config.toml
d_model = 384
init = "uniform"
init_std_down = 0.0363
optimizer = "soap_variant"
lr = 0.00984
final_lr_fraction = 0.0
doc_mask = true
Each number is 128 + 32 x the weight over its row's rms, rounded and kept within 0 to 255. Layers, rows and columns count from 0. Numbers have three digits each. The size before them is the row's rms in percent of the matrix's.

# layer 10 MLP gate, 1536x384, rms 0.0364, rows 576-647, columns 0-63
091:168122097150143100148145107178167168086124167152087111091111132020143136109121143123128144081102178073108032229135135049168101105089130159096121110124112109117095133083172135163142128141167150
099:080178131183083126178131149141084119164095142140165092136163110145113092115093087109116183132157107168091144065153182116098129140130182126155134132188068109151174120054161131126116121136143078
097:125126103160093135066116052111099093121163053120131107130160126124100105154190154144113104132126138150110073150073155138196183138148120124158069176143147109075084190141137134091058174104148144
101:132135094153106114104136100131139108063138108139149119169101092137151133099154140118156117122157105101160140123086105146128191173181129107113178128208065162155140011165141146139098131110196144
108:103163131155121197147118121191135114152123123099112111125117113132138062104129118139150152136094191117124130151136140145155153160078066122093125123110123120134116161140117090131117164123094138
104:147151144139136075038135114095121159140144116148079128133156125127195156189150059164171094156094118128114119071135107137145143139127196047126128121123139123114146124165083137067121143124155129
100:099161107116142064145130150136143119134155128117138150071120173151188119149143106149120124135196124126153118124213080130139138075164196152145101151144138080137110106123163158071122139160209129
095:106146122115104137119130086130108153067126117113115150094111121129138182141066151169158098084151160132133076112110085191101117140135092141113104110116114142166112171116093111138043117117140178
099:102127109173156066111097167156125192117130091133105145155094148148064157134148080132084071192141127062162121110116149124092144153185130134099159118192118122074117106142124094068089108118140070
102:162120096111133145183061094157182144125146108093130122125110164121119146142147126140194156128182090120155136125107113152130143147123127151154153175127124086155130177145161103125141145115119169
097:084132130126139108165157127155088076135104165081127130126083160176101142118118134140131166141152101173121105124068068179140129098165083129148110135122116104161101164091127136068088131107108148
099:099116127150168086077091140116112177099133137174159156164176085156133142105140070122128136177164112154140153103155185109091121153124142120155131115105075150124083129146155105138117156153177161
103:142138143111067087105127089121144125147156121081083186137119148114142174187126134153084065075161225134100133142120159163107109139090207150180167131125125110109096117105123154178112109156093091
100:104159170108108123172182087103116139097143131133105161184129128137188070110161132167145127141105114082166089094061154084105138179066139104187122124144100157139137167139112096142118171141141142
107:150161101175169052138123122111202130139166157127152076121092172167135131133105088111204043134157132086102097176141114114140121107146119136103153122178093111122183106119158110110145077150167135
090:129149095137133172108087057059142085115142154111112122192145114124146187120115130132125092054156120148119145124144100134099120144116063099145192112176131111176067121156142139129077148159215123
099:165143173117113193112107132121139113108193080203150131065148184121150108167232082119076158098141139091098121131156117130145102107128144137103118085057093116126097122133121096117107137098176101
096:183059143124101103104149110142079119170129162053186103140106155133113061108141112097157134107124107115153163149093164185145169190137174091130141147177097101097157152123128145163148114172108154
099:124116144161067154116086140115156168095139141095170162143145123129068126146173152104123130138157103141116135113163151155133107104104171127182136120048113145176155097156120134130049144114135156
097:107102113140063126096121148120163132107094088116138067084122160111171184169121166128152154158112095128158166134118078120137098143113097141156187081146101166200227154087089116119093109134222104
103:114112123066119143137062127134166154148146125132096144104165113144160149160121128148165057109165112100114127158101080141176168164099169050112127134116167111128108099168145154142103130148114167
103:146129123197170142130109128148106083142165162110056129132116150128106120108163145167130091092121108180105133102102102140111145150130092129141124136115075140177151091105179116121105151077151133
100:086139146191107054141121134131113151111182125176131161132187174128086117124106148179135136150154092116092113111102090115126155151060129145087105087078155171135086160072112130114101097117125124
106:131162163083180123200135086153090110143146147121083144043139122157149060126097123124135118139147110094111132206142098142113116099083130096123103141096116146160068087173156230126178175095135118
095:131166129099099087129109154094142108105139187125139110085146183130172096156112182112168143161115138173177099134103151182074149086111063161127093096136122147078102143114107109083093110201128132
097:137162075113145092102158153089183152108161164119149151132096126170083151141122156125127084092099142169056144108147097109101120142134072091102137114113096145106174111099149152124115154116165127
099:080149078094056055157145140126071113121062173169113139091109102149114094153145054119156168087114132113073106133105058159060133139142154123140138148156095139121162110151152122111188089134170161
097:142098088114071117092176101148169168124101077157071120123128112128129072078082194142108121139155143155047124127115129189127137177109119107165158094102107058211098106093125123118198166103147121
097:150117102145107167105081145147162112117139123151115148103054161061180151064144169156101164102112116142141157088099130122119170167108105130125096055181117110136154082175103132212148097106103149
099:136193120120140143161115097122101151091112098109126139153140144117145123129150144125158117077217139141133180124070096116104100145104098125125130141105135126100125146138147103129080175102146092
094:126145162173073166090181100115132121125119112127077118083118165147161139089180191179134118147168107072074159146119135111108133132111162151158105097121166165128146130123145115133090103121134079
102:131064112102058132165164101135079146087082152146067166136111144113112080141167130130136119105161129111132104116094088161118139156119104120115159142135151160150182146120122125206167140139147083
102:138139145122102157110067079126080115142093116113135198124129128161178113193116092136120115107165156081141133091122120115091151121048177077129122108163111147139125105118095135173087157111124152
092:127091168075127132115125111102154100135192146189095144148176105113156129162126107195139156105113075145140088169088169104095139104122132078128129122078137162111097100040109101103124095101201112
097:121103101143134163141097087132143163088145145055174084083150150122157141101101131138165163105128151134121140080154173113106120169115116068084136074119102113117161129085147085115107120122095138
101:075164097136103077136149072148120111092125129113142183133148209106133088135169134145136174110208122123132132120161082131141145126098087133169095146061136151147153096179146146130125155115082152
094:097120158125125103147164099124130151119067131207059172153203086178123110117140139140112113148103188126134135088166133093169105180152136149108139119174088160134127108166156141132141154124157171
102:174131108109140101111087141148070115141146162119130131142125161161100166147118125087225088164118164155146181133150120107092138121083112119113111120157096126161052155144141145121171128110135170
099:153153097132081213129108111131152059107127103158065154107160125123177191077100209143164134086135085091110126114134094073110148170144137107077117202173120134185147127148134134140170087070060098
099:093174088084131128090149156116097154105083118170166109166116115174155176059095101140141104187114151131111104119134087102123093109150158094117111132126129120114176121113114130153158141125125158
097:118149131163161187097190112172197115091148125194175141112102145150108116128160160138094077151112138131054176176094174115136154144096165189112123111087157176132103092101071107091166093084179165
102:060122109130114151151152101202100153094141080133158140143155099168122131065095117120144170155149178050160114119114131179100211106111129084059172164162101133106100087120128148149119156124141095
102:152152113128163138108134119126146112120124123212164135176137116080194112132171125146112112087108136103135145100103170129146133137094127126059145164133078169146170126135215123194201157149123104
102:116134128104146106147164210049199117145161074094098125151151128150135105107142074204157106189124127094169122133125139106181090161098141082135122140130143193111143073139091104079161153181111149
100:109151161109097141114081129086157207123181123158149167090144108116092114131116147097148175129152181070118104111171129141164157127078072170128167094083084147148150129131139154136161073110168157
101:152142127126115129085106147170100103063095081170174125111163151134173125134200118153139158119136081104114110145080072111105112162076102086130127141170137134116121078151122145138102141056106052
104:083121091112134133110120109156125146106166150129115110115101130106106038158096125125157135152160080091137158114212152150080129158174173157150109142134169079158150093111168208103187103128159114
097:112104137128195118071074122126108119133059215161093127095158087133121087119189129163111154088118113113156118125124126117189160133128140130112149166139081149123189149132119119099047200085113109
096:148140072088152198154105141129144125149148130112133145091140172126154132176103139138118090108164137160115168135066153123036118104150141154119104157105115156108147178104118097131184100124110158
101:143218104127166118126113127091196136181154104132173115175160138102117107120127096073174102180092142133103114145082097160137118071104122151103169150183118144141149102155157173075124133147172145
099:195146117119129146108072143162127148111113094150116175122150098078091184140134094140170084163104083155111101158163126090101102156059201095124127148108138083187117143124162171163129137126142098
097:136141099097109124099081117158150112125185106058150152106116085139149112108081099115138099153138079110141135150165112133154130151107083130098094154171139126109127149111168161177096091139126118
100:184118138107143156099103112191110080159124113141097126094182121165112106146126103132124124137103053113108122147133153046177132158144129122085151140092118144142170123130097072137128132178137174
104:096150093135130165157163107112194144131102200160122120131165111079123141102046139068109154102137205148111142123127139136125086113104145123132176134070112137140164109086138112161158174106088095
091:164113131102114128127133159184088147071182144158113193162116073126142091101099158120115165115113020106102152136140125132122092154100151139125123137181166101083128075137162147115100122122093115
094:128133088116114096174097114200158121138102111102180098179175095090128122186089190096190115135152122161106142132173100135070181128128150127099103130159146098119201157075143116115169161105154105
089:151147107140092167157151139130115137075114148172096130115103097131134097106116138166100073162209113141104085140092107124140157192134149115129112099153118135070117115130174114085185107143132112
116:075169092139191095160100119195125107146140115113110112091093123142115134199179173117120111151120136109118183167088138069174175036040088198151114148108080138128057120112113150114121152101092150
092:129163109154151038155125165203123136105082133127134137082121152160145069153163126122148097113091173132117159094117126116087185096218109069114147093179131084116113133127093115106167192128120128
100:124096183082108123169151130151122160131134104132126134113096107105098128148069063151120115112098094132126109118122075156118181092130124096130162147173133132103085161147168125131144104109121117
098:172107076115123146155119147108087149152086181069023125167132131102134123085120122122177203169119097103123139108178160082149095113173079107086132145083161095115063107130132104026135139071155142
101:104105114090142135183108137137118101174160092129080073068096104156159158131179072134139064137220114165132096154102095176155158150126116137073118174132132103122138102090134137110075156082162089
099:146161083180131167153119180108146133116134089147141087142144100172171102098143068095136128136084109082176175180104157133165136133083104145204113087140158111073120116113150100105083140130120154
101:092121205152100067128123092142103064140100175138079115185105102175126128094129052132127082117090126112181113142113139107165194170114108142144171131119168085157125109202117159120132101143129147
094:106154173113134167091125154081103069133113113167117035157166108129125173136137134155184107116143065157126115127149130135135113114089161092098128121091158182169135091147163176166078126188146129
096:125129115117102141190121124115132157153151104173113131161038134097118146148126190147081091099087152088077164051131107150125132165142111129104104151167161170080145095091173105071136138114125124
097:103182104103160090148178165150129178100177185124167160106118109082134144130180113118145166161162114108104116113172138178101102074176206108190192093151170144086074099112097183153117147120110123
100:098142131162129152140126160135107073123112123146130067159111156179142111120142158162126020136099172162137083102119142135130129156199120114118078129228159089098150111083146108170099120112142132
101:098133141116092122089093095134126108114118186110145067157150157084167135122162146150125151163192131168148107155079096117139158166125168088146146148131157119136119229139084101093158143176095178
106:092146125162118178134141104106081161088141132089172099104121129154130163103126130099126109098169081112078155187095074135101107201148133109173148155114123140195151221100114138114131095198129131
098:123081121135191150129180172089089139146119095140122121134130165081152121115104076144161106103116145108138118153087106115126138189133080115152143122168085128096090130119088062158062139175148060
099:145132158051170197096114173146104110182113151162114125093096143137113116149148177191143078144178149123138122157165108113139171147110150114176069142118050211115108154178063122118174110106104092
# layer 10 MLP up, 1536x384, rms 0.0363, rows 576-646, columns 0-63
092:162148151074212140070188136122111158167110139063085136098173158182167102089129105153123129113067094093106069209115188117121122137135108099115184133126134205105156133119110129160125169148168106
097:057117154162134157071107130094072110170090142161169075156114154201173165086088114102120155108128119105172082119105139117115153157145141143115091115183143108184141139115197176125161145162112125
097:117139116145140154141061080144113093119141104083106097068199154089122096129129179148117152160118133163156110163138134071169187133126200140155101093085114165089141137157106198096084156122122158
104:210138093095073109169159193161145138126105124153089163162117100075135101131128116063111121120064180130189140125137185151162069161147163140132125103138110191211093164101108142141096089109158117
105:117146121144186170119106083149148127119177120131140177092158128157165135103119148127165090065116086123140156174165058042194098041117093154150152138108106098092166049114192138086140104125161171
105:190171128138131125158082118132116145183178100151114157148188099160090124117147077069087160119128187142175168105120116078181059118169122107123127112120149127118098137118133148090125059155195079
097:128139130081152113137133129169106171087174080191116091126143140140101140183175122107032124103137112082079127180151150153119075118158098087100112137076052125151157177108125154192110131102087160
098:144146102103137108125088122157157157210096134127098134111168081103116141078100136149113123122090103117100100128135140088132170117127175100155115134126118095185163129104130125086101140102079095
100:140161119131097190132146131071109134111175155087133113141199191088132118168121146188121121142154119165154159139163127212154114190137149136119138183111166208134068097142178093123050111113164052
099:166096107153150090136118109138176122151172116087128153134147189149126130165127167138117119206162149100122134116107158083159131172190154111210156130183136133119103187089181114136122135166120118
096:131106181103144112149103152142123124101129158101167080140133188119147085149137126193111147160111131171131145119136086174109148135151130088190099118102123168166138111145077127146126140052112136
102:106087081134127192148121177127127157129162060180113087115171131141082120176126094190091144134171082136087111148112109139097146104136159114167138125168115123123095087087203103106142114236136109
108:133098106104163140152121147176151088140098151110145141113146109148103082145104170200061143076191084159133138156124113107079093156113094098205131177111118156196126108075192154088110149108121106
102:105126112144143104112126156164094144135186193117167127152144096168136167146141138136152120092145112082169100107084116139193148095087092141158179148161149109106128081100155121126122131145121126
105:079183135126158095144110173128165112158083165128146165112149154100091130138090115067113115190115157138122114191057143127175113082161170093067104104118146122166079122122069130135181135116147132
094:164101116105112079124074092054127142094080154106173175158125083118107097122132111122141147064127157137141097152114127113100122136148088129151162118155091127131084111140130127139122087121104103
098:131103139173122171103114123105143107135152190105184192141136115142098181055183108114124151153117140126142152151154076102195151131192096064126106104123150104167164129217116096193058162139106145
098:154120175115179167198152105114107120157124093108048121125134088120150145136106094155129124022143137160104132106120126099074150061094125103086145138088125105120124161133133139128162134138087067
104:140092140135157094095147146129141109176114185168139104144146117160155142161151079123157072138159101146110121170163134138118097126126164081209115101097166147103174129173145083155114151137124128
102:171164160180236109193139117125090131140160134090156142137129132151124076129108102158120168198113192108181122134113117162166099113076150101102087162179129109092080121103147087154164135131103120
103:085106117132138075172196160151114112161133122130162155111147163140077140137069190161170109151099128087065118139061156119073091063187089148041125107105174114158096115135158160104141108085115160
103:125183102112135142139103096166133182177124076071139142133085112112111139142094072125124159092160123156107119125190177161079137128131137079101180146128101094079072146099118148140126065128156104
097:097132159121107145119155123080138135164148140112125083087146183102112132163171148098123097165146121111086105111193106120158136103090116121123052109095143139069129148170112166113103109144117128
107:135132134124130123127130105178083067156109094137192140130132102129135117079149090078139166088097032133064198100169104071123113102114139074119114117148155160182100156132175189144121154129131182
093:157181145120093081091121147120129102157113111082116165108174132133121134149110145123128136185132190134120117127143168143095180091107135129130111125075169135152146128130147085088079067140111154
094:146097147187100128138115100104137113123088125121147122117072142091177157078155088108152140146073124100177076141151147082099116087138115127107094111114201180043070135180085149095142172170083158
098:153108204138201158080154143133158129152132130063136137109173150179124164107155164109118177117106144178116118115088193058112110159145087107188105115139159069127167121145133117165063130095172091
099:116154103078125075076111142148116130131111147096109149121145155156099103164101149112100165115112134115172125116104159172123176156134089198189094125090078095102130096128069096198116187152129156
101:109077149109128107199102059186051175140044180106187158119105123183153136152194148156097149116120132124138119072198116158138096145187120160155105094114175124077120202085136133112125116193143123
100:123111078106117188164149125146067103198145153087087110121096165126182097131098145093142094179165128141130153150160124133101107138155155093159198070151200130147116121154074126143103161098180093
100:142112125150108107149120109109118167151141112118141112122107141092166166133119116102092116111110121083149133159099142143092114103111111085126148154058043129121121129064085135136147122131131108
106:098153106098082196119129120104138167126112086135078128101110155164152121122119109130137123077158175111146110140092105105157166132157098134100147131100120132127095114146136175097162131131111094
102:183149148140128146142167106078135082057132123106081100072111125121117112115178130224100164091160115132123140218087080134145104141125143147139088141101110138094051135078161149109138135118088173
093:091180119175154137176158163094145084076125071060159132123046166164031148075116116110154107119119150131135095196136053136147153137099141141128106121159110063133173118131157173107126118005131131
095:127091125123091113120128171137083136102078134137143121173169198149161122091163093101100122121118123106111125105125155120101152096143118129158127144187160123142152126168118168102129225120145134
103:113125156149142127110141041126111141129147088130188120100212119054185116137060107161147149149108151166180129081088064104133126121150136120132065078153124137103172131163177147133133110165152153
098:140122123126096103121157129154145157138139140146188129136095181113110146082147068111103116114173110091100162141151085136124051136134125169115047155145134122133118162129157177125172102118100117
101:181099114125178171113126144134094102107088165155098147103114161086143137148169089098099131065086122128142154116142096071100145072162090108110126107121123095147108152113156130102098106065129110
096:082149113099130102120116154113129137126096086105147171123112118148150104126162121170081112159096191084164175112101139150136113155155131109086116070102133132126109142119127129154091127137095154
102:129134137134066094102103153121168161092108161120107105120111056112071161148087150125164155098153159181187100123099200188133147122066174114119048112091172143080131074113144151144097111115103139
095:123110095219146182103152193122138158151101116137139171121097152172122125141149078193144085148101140094086118235082176152157130161168147183176129144127085144179150158076076144124144113182134091
097:149183148124175099173156131110096095140079169128118149034099121105120128191172124155169128102104114085129125166094120153151066114124104148111103082130118137132166113133107183133091114151112133
105:106104163116109188140123156104150155111192128096120180107106158137132133153114138171132150161148087116168116074137111208135121095155157118106150170133111093118085100142083098133083130065096128
106:140083161057117102130108127119081056092094118163070095202118155149117104076147130135122050136130075159154097174061100147089129098150142159109113128101124127119152082124062139161169129099107120
101:134048135107165116102133137094102163141067137145169093127175119153141220131167097145071113173157099119132108110115106129145153160136059099100143151178103136138149088094109119121120177162158081
100:120104097103116126116148139128167163154150082134115124090099094158097146124101112085151120180178093143149099126131085176058067096124136132140100128082112129188074170134089148074104121199165207
111:090164092127132137147104171132155132106142084199133116112186115135121178061103113173171091165080170104119183124163160115115155189146131119135108125100106153147151120141071137109150230092167123
099:102142142118092089139075113109150124176139184220142089153134165160107135137054098109102161103126112180109106165148155144093073126101083124142134072123138105148148161140131157100159091085105109
099:119190126153068085100173015114131187162112140136076123108179153124112070094088178157047157176112180091172113111154152133142097120063162088134172077128135119133101114109123097188119067109156073
103:116093119177137077126151144124069206173147142072114138160130126086089191132032109130116149128165172106132104104204177186159112154125137110144080097127152106160171132152081092122139126159101091
095:075113134148132030141095088116154146160135150084142123132096070153154136202108133110167150137135116091119161104103195107115142117143087143131108163192096156136099077131077159077149128142096141
096:133137105120100162160119141164117106169170136122139155162122121156147131123140106111119087075073104123089159103228105126118120140155062114151130108155115190131086159106205103151126128093079130
103:139161178105116121179073109115187111119104101167173153142112102169115129112092128138111143175127168077118118129096173158129135086101135114154068120141101078135105065108149090076086090148197176
105:141103153096126135128112142154136150092132100126147166088105156147070112130140144156098096216114134077096154105162101185117101191152189118099127059147175096101138071140147100110098119132181112
098:079137101112100187104111101142094119064112107143115133110105167201124158077070178133160140149133092134136136132131109151160060154122093153133178218151128088118125057140071174119078139113113131
096:165131118145083128108068116202136115122071185100158112149156123107164093123199138132140179119131200152127136125106111114102087131166183085113101121095109108182108130160145118137147135116155059
090:112088173101096161165123119110128152105119143142090105152089095105110130102131122185077143130181171131117046087111096113154162154164152165099181091112131141121115116107138057065191141145074125
117:142176144107169090169140152213148186141099136146111130150068120125092140138123151138216155125121149107094131119121151133092080070099150120166123129114126151074144061148103062159159194095130115
096:158159068144166133091123131146118078199125113133149154130186114156112174106133104137129201191164147051164109085177074140138135216119183127138128125162128130165130124137152104108088090142143102
100:106175117118110105136171133093134111098144092096126130113190155198093185147163109189116105101137113143143114110102101049083155114129119097168111146155082147151131142136152137156130130130120141
097:132144119127127094179153173163208189115148160138165097145083093126177138154132083125117107127113168114131128164130163092107157106098090132151191136063152122095135169152166072112115122131123080
099:124117129083113090095099111176037139030084159124145143117151133174094156210078151079140118127095173127115172201120085168086105157172132128099159074105196156140117159126093049113167161142128090
099:130098120149170119165109174097116134106128107141091110140120126167177149160140086104107109100092163126135058115105135204110158099102143179117193119182057164083189153118110107106134165112045095
104:093161137167155121149121077113134147148125157114161123113112089125163103158125113109145146071141167141134171158126133150123108056128150150115138121096100125168126134097075124152139086085140146
099:115106118159105107103094189143178148190130115117147192072108146124129092138095106111144122193055110161115136148116153131133125165094156104148077162132135115146125177123096137170156147118119037
095:147123146144092117156053111152052121122116105159180148111109155083142119134149115116128161179167190182178139126131084129123093143128145137141175113113094167159121127059156080132132132137124114
098:131148156079129131186109196179111092165114132096145119161145101113143137082153129167104099123109115130143149136136119106157140115169105082157157075087054142147081096120106082087159153226170169
098:056165123162172107171155115089112164089065092107144176143146118098161107103103090115155152139142127147135148127067124146119099112093127121162173113102076109220129065126128143187121097088133124
104:141144153178156071137199109150193126135131123127116129200189112114091199104166115125048147107125188173101142152107190189164115134137122132103079202140167132094137122142151131103119169138105169
099:106057104149119117133109139110093095075052157084146069150110162135108207103092125139119121147094050177101163134148141119112170096139166184162114150143114088133087171142101107187094158081115134
096:138113185157109143147159133119129175160164188162061160176170087100095172162142117126085150157123139133124131140133133155142130095148134154109117113167105114197086142160155145151067107161093100
# layer 10 MLP down (transposed), 1536x384, rms 0.0363, rows 576-646, columns 0-63
094:044120074147098151094130108121135113115080089095157157125173138148168093071146139070070174079113126119134145138132090114203125108189141126221148128141136109115095163167135147175122109165101120
104:054110173069155212128182167104126120144131164149141125157114196118181148137134191174170151114148125099130137156166113138090137126132112071088134124141109149196138110109106160096160128091109131
096:163186104110153159134124139151107162155123155107192114139140135138109138117083134117121143141109115114119120166138143149167121094132138185102150140164139151135141129156154112114103124153138098
102:143113101113176069128126143116105176111128084159108113152150147087106140211127075110148135135142080112145115131180166099184133129085140086143114169148104164127132145101177143151123086101118154
105:110154117059156122140068097144151178155149142090173108088165113154086143107153143115121112138079169120133153123136135130115089082123114141051136158217163168112155124127080104126099132110125087
102:141095176108136140190123120113146123116146138166131121157130126159109092149146115115139141097112150122129128099127077121160114186142108130160174110148130115143063143121077046091129079119157076
097:160130120111097153142116128151139113186102139145101086183125123146119152100194105111130155131105121132114138154117114085111167126153109141132156186116146111151090183084109168135140131098112114
096:085182148123081090122159126143097202030112077112148141140132076165128131134068179101123092152106143084134107192114140147088128137145156141130109142108124205170109111143117126136135166178121126
101:160170056087135095119149085099141101127119113149160144094147135119106104133030170132108162127139167110116138059176110181147091110153108071100155099124133151183119154112065129066116185177131100
100:087129194150110108095136127098123117141107102190201186138208111122133135127087126144101173167065186124122109153129103076164094132108153119111120085172154158139197114107124096146130128221113122
091:171124142110102202109158097090148099137154131120177147117157133180117130128161136108104144119110150099117133120072104106084073149133099134125184071152130134097097174103125081169152111149152116
102:134154146133142118114128184090107113155212109145157093134092065152124118145131085105126157165103158162061110184104151128143077128147149085139118173089136139128089162120108082092170118100213079
102:167131075141129165143077116170141084100134105103128082157095119102148091167096130167196076085167100124091169122183147125169098100130148186120190093144122135100140138088143167094159196195083100
102:158091124117128101167116108172098173137162144123150102131045152135052164101057085146139138191139121122128139119105165101171117135203117084127177127158153153121122154122195117093124071170144128
104:173150127142122099177120061180127109127095185136146138078145103097145144126060123138091124164122120174102090155109110112133064098121108161110121095158168092122084128165154034109173140086102090
093:098090128105095144093156221176120123096130120117090149140144132126164131154145113171106119110116103175115133131121170139162137086121096119147089112182128115114202118136096156119157168164152107
100:148104117137132082099169131165124152189114098117092118109095070150100137120051137115096102153134167133151097118167085121153165122069106154056114121121094129110076085063136093106109171073161125
095:128143182133134187137169114120056108077161097082096181146077096100141161110136077136161104151130142120166129114164114074086155148116144145070097138082055061119093085129146158110075127141070149
100:171086106132157084181190177144122153184106127074131134130128119141102081113182112115104142148045134153131127091191066155175134185055151100135160128144135138111159176154055095173120134160153174
102:165105160099167108128157166076120169153142134098122121103145126156097049151100089084131106153082107089187152058145111116194177134131089126137123201089143092075107133157082112163105145122136120
106:098142118106124118144160164166118169146142119073082161117169098135156175122200161131129153072148111125138136121170130132156101117188109128101177179132150108173141112094106154081108078152093141
102:166205066133122116127109089133124109157137070119193156078112136100069163116101147106172079146107125091100128119158119164155117124137158130164101066124119134112152145139122140080193154136117132
092:112062115094102144135146098095107156165145085124115117141107106113151155117079131093112128163016143176152093128136180169127096083156131108021212126141091140097153153159049114092097145080170112
108:147126160124158126065131120139087099138123110152092099155161093107172105098163062069161152112103116165122116195146065151150077121132103122156150123100164135160119129100144194138168121161155124
096:121130087170166156176147131184134128152109137086099157114110113140125124129149098108098161094101138076134137136148086124089070148137104163082116136133126115166173113102142177116136164124042096
098:136099122143129166135101129109145111105121155110087193121114129071174136127058071117133110075171117106183173181106141150120127096165113123133129165153156090118162145094114119045129083095088152
099:069175128106146171083104154101079069112098148173088164098180090136162120114139072098107117114178085077096115147062128139153129115085061117105104172178133189166084174102171113148079094162111168
090:113147104127116179160121125118093150176147103148162147132175090103140117133179117074151120126094138129171169141117119094119087148129135092074166135129178138123140143111167160140118119077136123
104:076079077107128147182131132149094117162122179149157169123109137130120124115192130116159083161137123128105141071121105108059146113166175102070150129129113078117120094193151097125132088210153141
099:145106105133201126115110082126067109097104178159118139136091159106113093068127134133097101141106109136086059107097129177095162189167136184123175167107169064110087098109158107152138128122134138
100:172096123156153192119181096118175128157118124129147109126119103160074124189094186134116147159126071062159105143153100093144123122148129141151186103123125083143121109027145165158176117176141131
099:140119120061143110109189162124107139176150154133111130171082120111097143149112168114136111090135136150144153111192099181103141133116149185138125082138128096118144053138136147155069126162078170
102:119083133100086201108124141143079194151109134135136155087165171119171138146135108089140106159197152082191116161116079162090144122138142155118161079104158142157139162173139090134125222136152159
096:105151179125148094115067148014165154172120128137076135116109057132008148152082125083208068146098125140110097102104123116146097169119217083137153133083101195105072138096087149074136080146105125
098:117156117154056133132087200180091143111194209138099138089113113163139123131132129155140128104143110080130157143152145066161061177086130171142097111110125115176125140142122142132076148132150131
097:146136098115092134207052166141057145164147104115118116121131100116123177116124076126137138087186088157121094090162169146066087150111118093093135182138151133139155063119132114141081134108077120
102:120100093144086153106142175142151126186132154067148063164065150154185147153150131102128130112130077133138109111103136097112153097102123166198118153149127125108175188156141145165098147096115147
106:116114115143207122093126110145124033138159167120067153123142131113139176156123149116106147184139152081150132145087108124210077096115122143170122112118156121179111080103149115106107119031112123
097:144140097101129148059150089136119111111118103125144131119124136143136158131130172047094092113124136159056090060140149096131144145107129083183143211148130204095086104090131079166112112131167094
102:117154114109089162127116144107121106182162185153165177179156116116178099176122088133149137125143130090092094088151100120122186139075108155205095104141166112123175071097152119131149136148130125
098:092093173156128153204138164123131096165144126109105089079186143144142101166133132131101128135151103124190109131134103174112079085164146128166128104126100164104124117132092142110099089144186149
099:144129138073115166183136068035114121133207123171176120104160095168161174090135159120094148132164104120152129132137130150160111150176106081104148167115063131100120176136121088103122122101113062
104:178083105152120104115098118144189165125123136142142149098146122137138147176155130111152138128177153103108119129108092149176133118072103135077154148155125123153123078077141168129095122168090105
106:102107135083124124096158084094085104115105122123189112161138115117074035154095110143140132116154074115140153095050084121095069089016154145131118150140122112124141109139141200091093121211158101
101:143142109171143091159132137093116136121126129189155138096125082105111155142100100105171107093129151159087169129142170140125166078135238156084127101086151114105106149142150130100163145135123092
097:189156128137093176087098062156120126146147152089094092149115138100117202155110188155150139128097073183146173148152170151127135115139154104143115114126125102116171129154133119129106163189131098
102:112112071133065108136166113104128114154139116140166113081127104121123091132086154177108108127141127110155121110123101136054094091077125129121139088166137148239152123147129140109163104112145133
098:085146130137173113145147165177119118140103122133134110145132129137094079165160137114148129131109171147157178127117156172183157093172172183128075193134125188130164129130078121114083134124097148
098:128137116096131125157123138158164116129157123108109101150109150137109115110164031172107099131115117130113128122123127115104084196103157092130120150124095173103206104142123105148136114111125147
101:122144134149118125175163105162146165242165121132080131125140116118101173125125145161116137135082223098105126175154109157088103145129118120137209123128069138192117152145120061127094102164151122
099:202118110134084132176101113118140135170195140080194127166135105132085064176135100125100118114178123157133137077056180144119081148125073140105140085152161146141115125134095186056149126125106117
099:119089092108153101116106148150127153148118147106115110145086156190166204168107146124126137053085165127137114125108117166106101159026150138113068196104085092081143102137126109129146106106172096
101:095092093165124095097143142117138105118130148069133118179116072139146145150062113152117192174117111129121115164092153153081104110131088191169095125137124098146134110108162122138126153138185088
103:163121136153163147168157118131167195174154115142138122144109092197106142146115175099118106131128130178117138105145169123131168137153086149092066135155086088122135146124134087122092118159163111
095:149100128098095117142166106145117130108114051086114169160155102143167137141147112150124129103103149116105090168132168116152122138107126097138140109166117066140086121115153102135142091155155158
097:152132164107169099104097094134133091137130147102075124122163146138086083169116095114106132113111094124097117095151136167159154101178132151150146116177168086119188089153100144127102176085161176
097:089117140089142102132094140118076138141106123086180108091099153104242140145204159085131113120113077120125137102133097160113147066141152140121100150087122152174145138100122155102084122127108177
106:151147108118095153115098140100129113145120188147114191152112124119099188126134141086111178118125143151099132088108140072087147139135129055150134119124179079125099133122107077116149110145100148
095:131170101049194122165120141106144153120083149128177129104143068173098133078157100084192128086182107170157137093145101140125164096115148189100077066176114163129081131144132129094073099116135075
101:214133132132148125097148186108069156158120139133103055154140103127125088170153190109098131052118121174108127127179100122137115130097169160112158138133074126121147143115132131132131078132152147
100:115191073135154114121116160150204150094162127182080142132128092136118131078139122128107121078126088082118124184139174097100160140121160113155163148206139152118220114149169141157158166072083128
098:163072122151162119167091188119120164109117123090156155163086158123162109153121129127121113137168174093151131145138123124081161156165202121117082134132119094122139131135157116092056149117089112
099:147081113119138144087104095073157118151177140120184101119146103117110157140206082160137126067109128105101144093156127145123038115184100177155113156085103103137171120091155122131080187152160105
097:113111126091139131179116125076144168132156080094152173129142132167160136152203141128140139147139101100048119122125118143130094177194161118119159110118138104190146163132140089135127139138105135
098:147140133134145095148125107055117103096149082138084145180123150122082056149119081105123150137124083130130124197096108167176080178083148143110108152133166175123099161140132144165125173089164065
094:134139117148110077094138133138174135126120163087149148170154130094106117039099125137100110158170147106111102104159093154129133078172147122150118129111103073072170143153119194083165129115095205
101:182170134159127162075137108159131093143158096140096116130125141090130130167133122182121146148093152157127113142180070102091097104134132175178173142152103165160096125135130120145175106126142080
098:168167141141080053131185161152099078099053091146161171076129073115136115090150094118091146126184120144122157191145128146148159104174166149133129183136092207147145132100143087134134101072107131
100:179111115145166139119089139121081090144083039155105147150145118097149160136141108150119103114105140108133131126104142129130085106181134190138119149109134178130120138137167113125091134168139112
103:134089144094141085084116072121137129142107104102151146077140094141142145158139147144066131138091159107161132129162122119137171170111119119080128109082092141079107103175155149117122191195078149
097:133111084203155112129150117175124170127058132088098116118088099140116085157109130160123139141123135161095096138155133147153101140124122107111163096104101104114117177050105173106154167136113112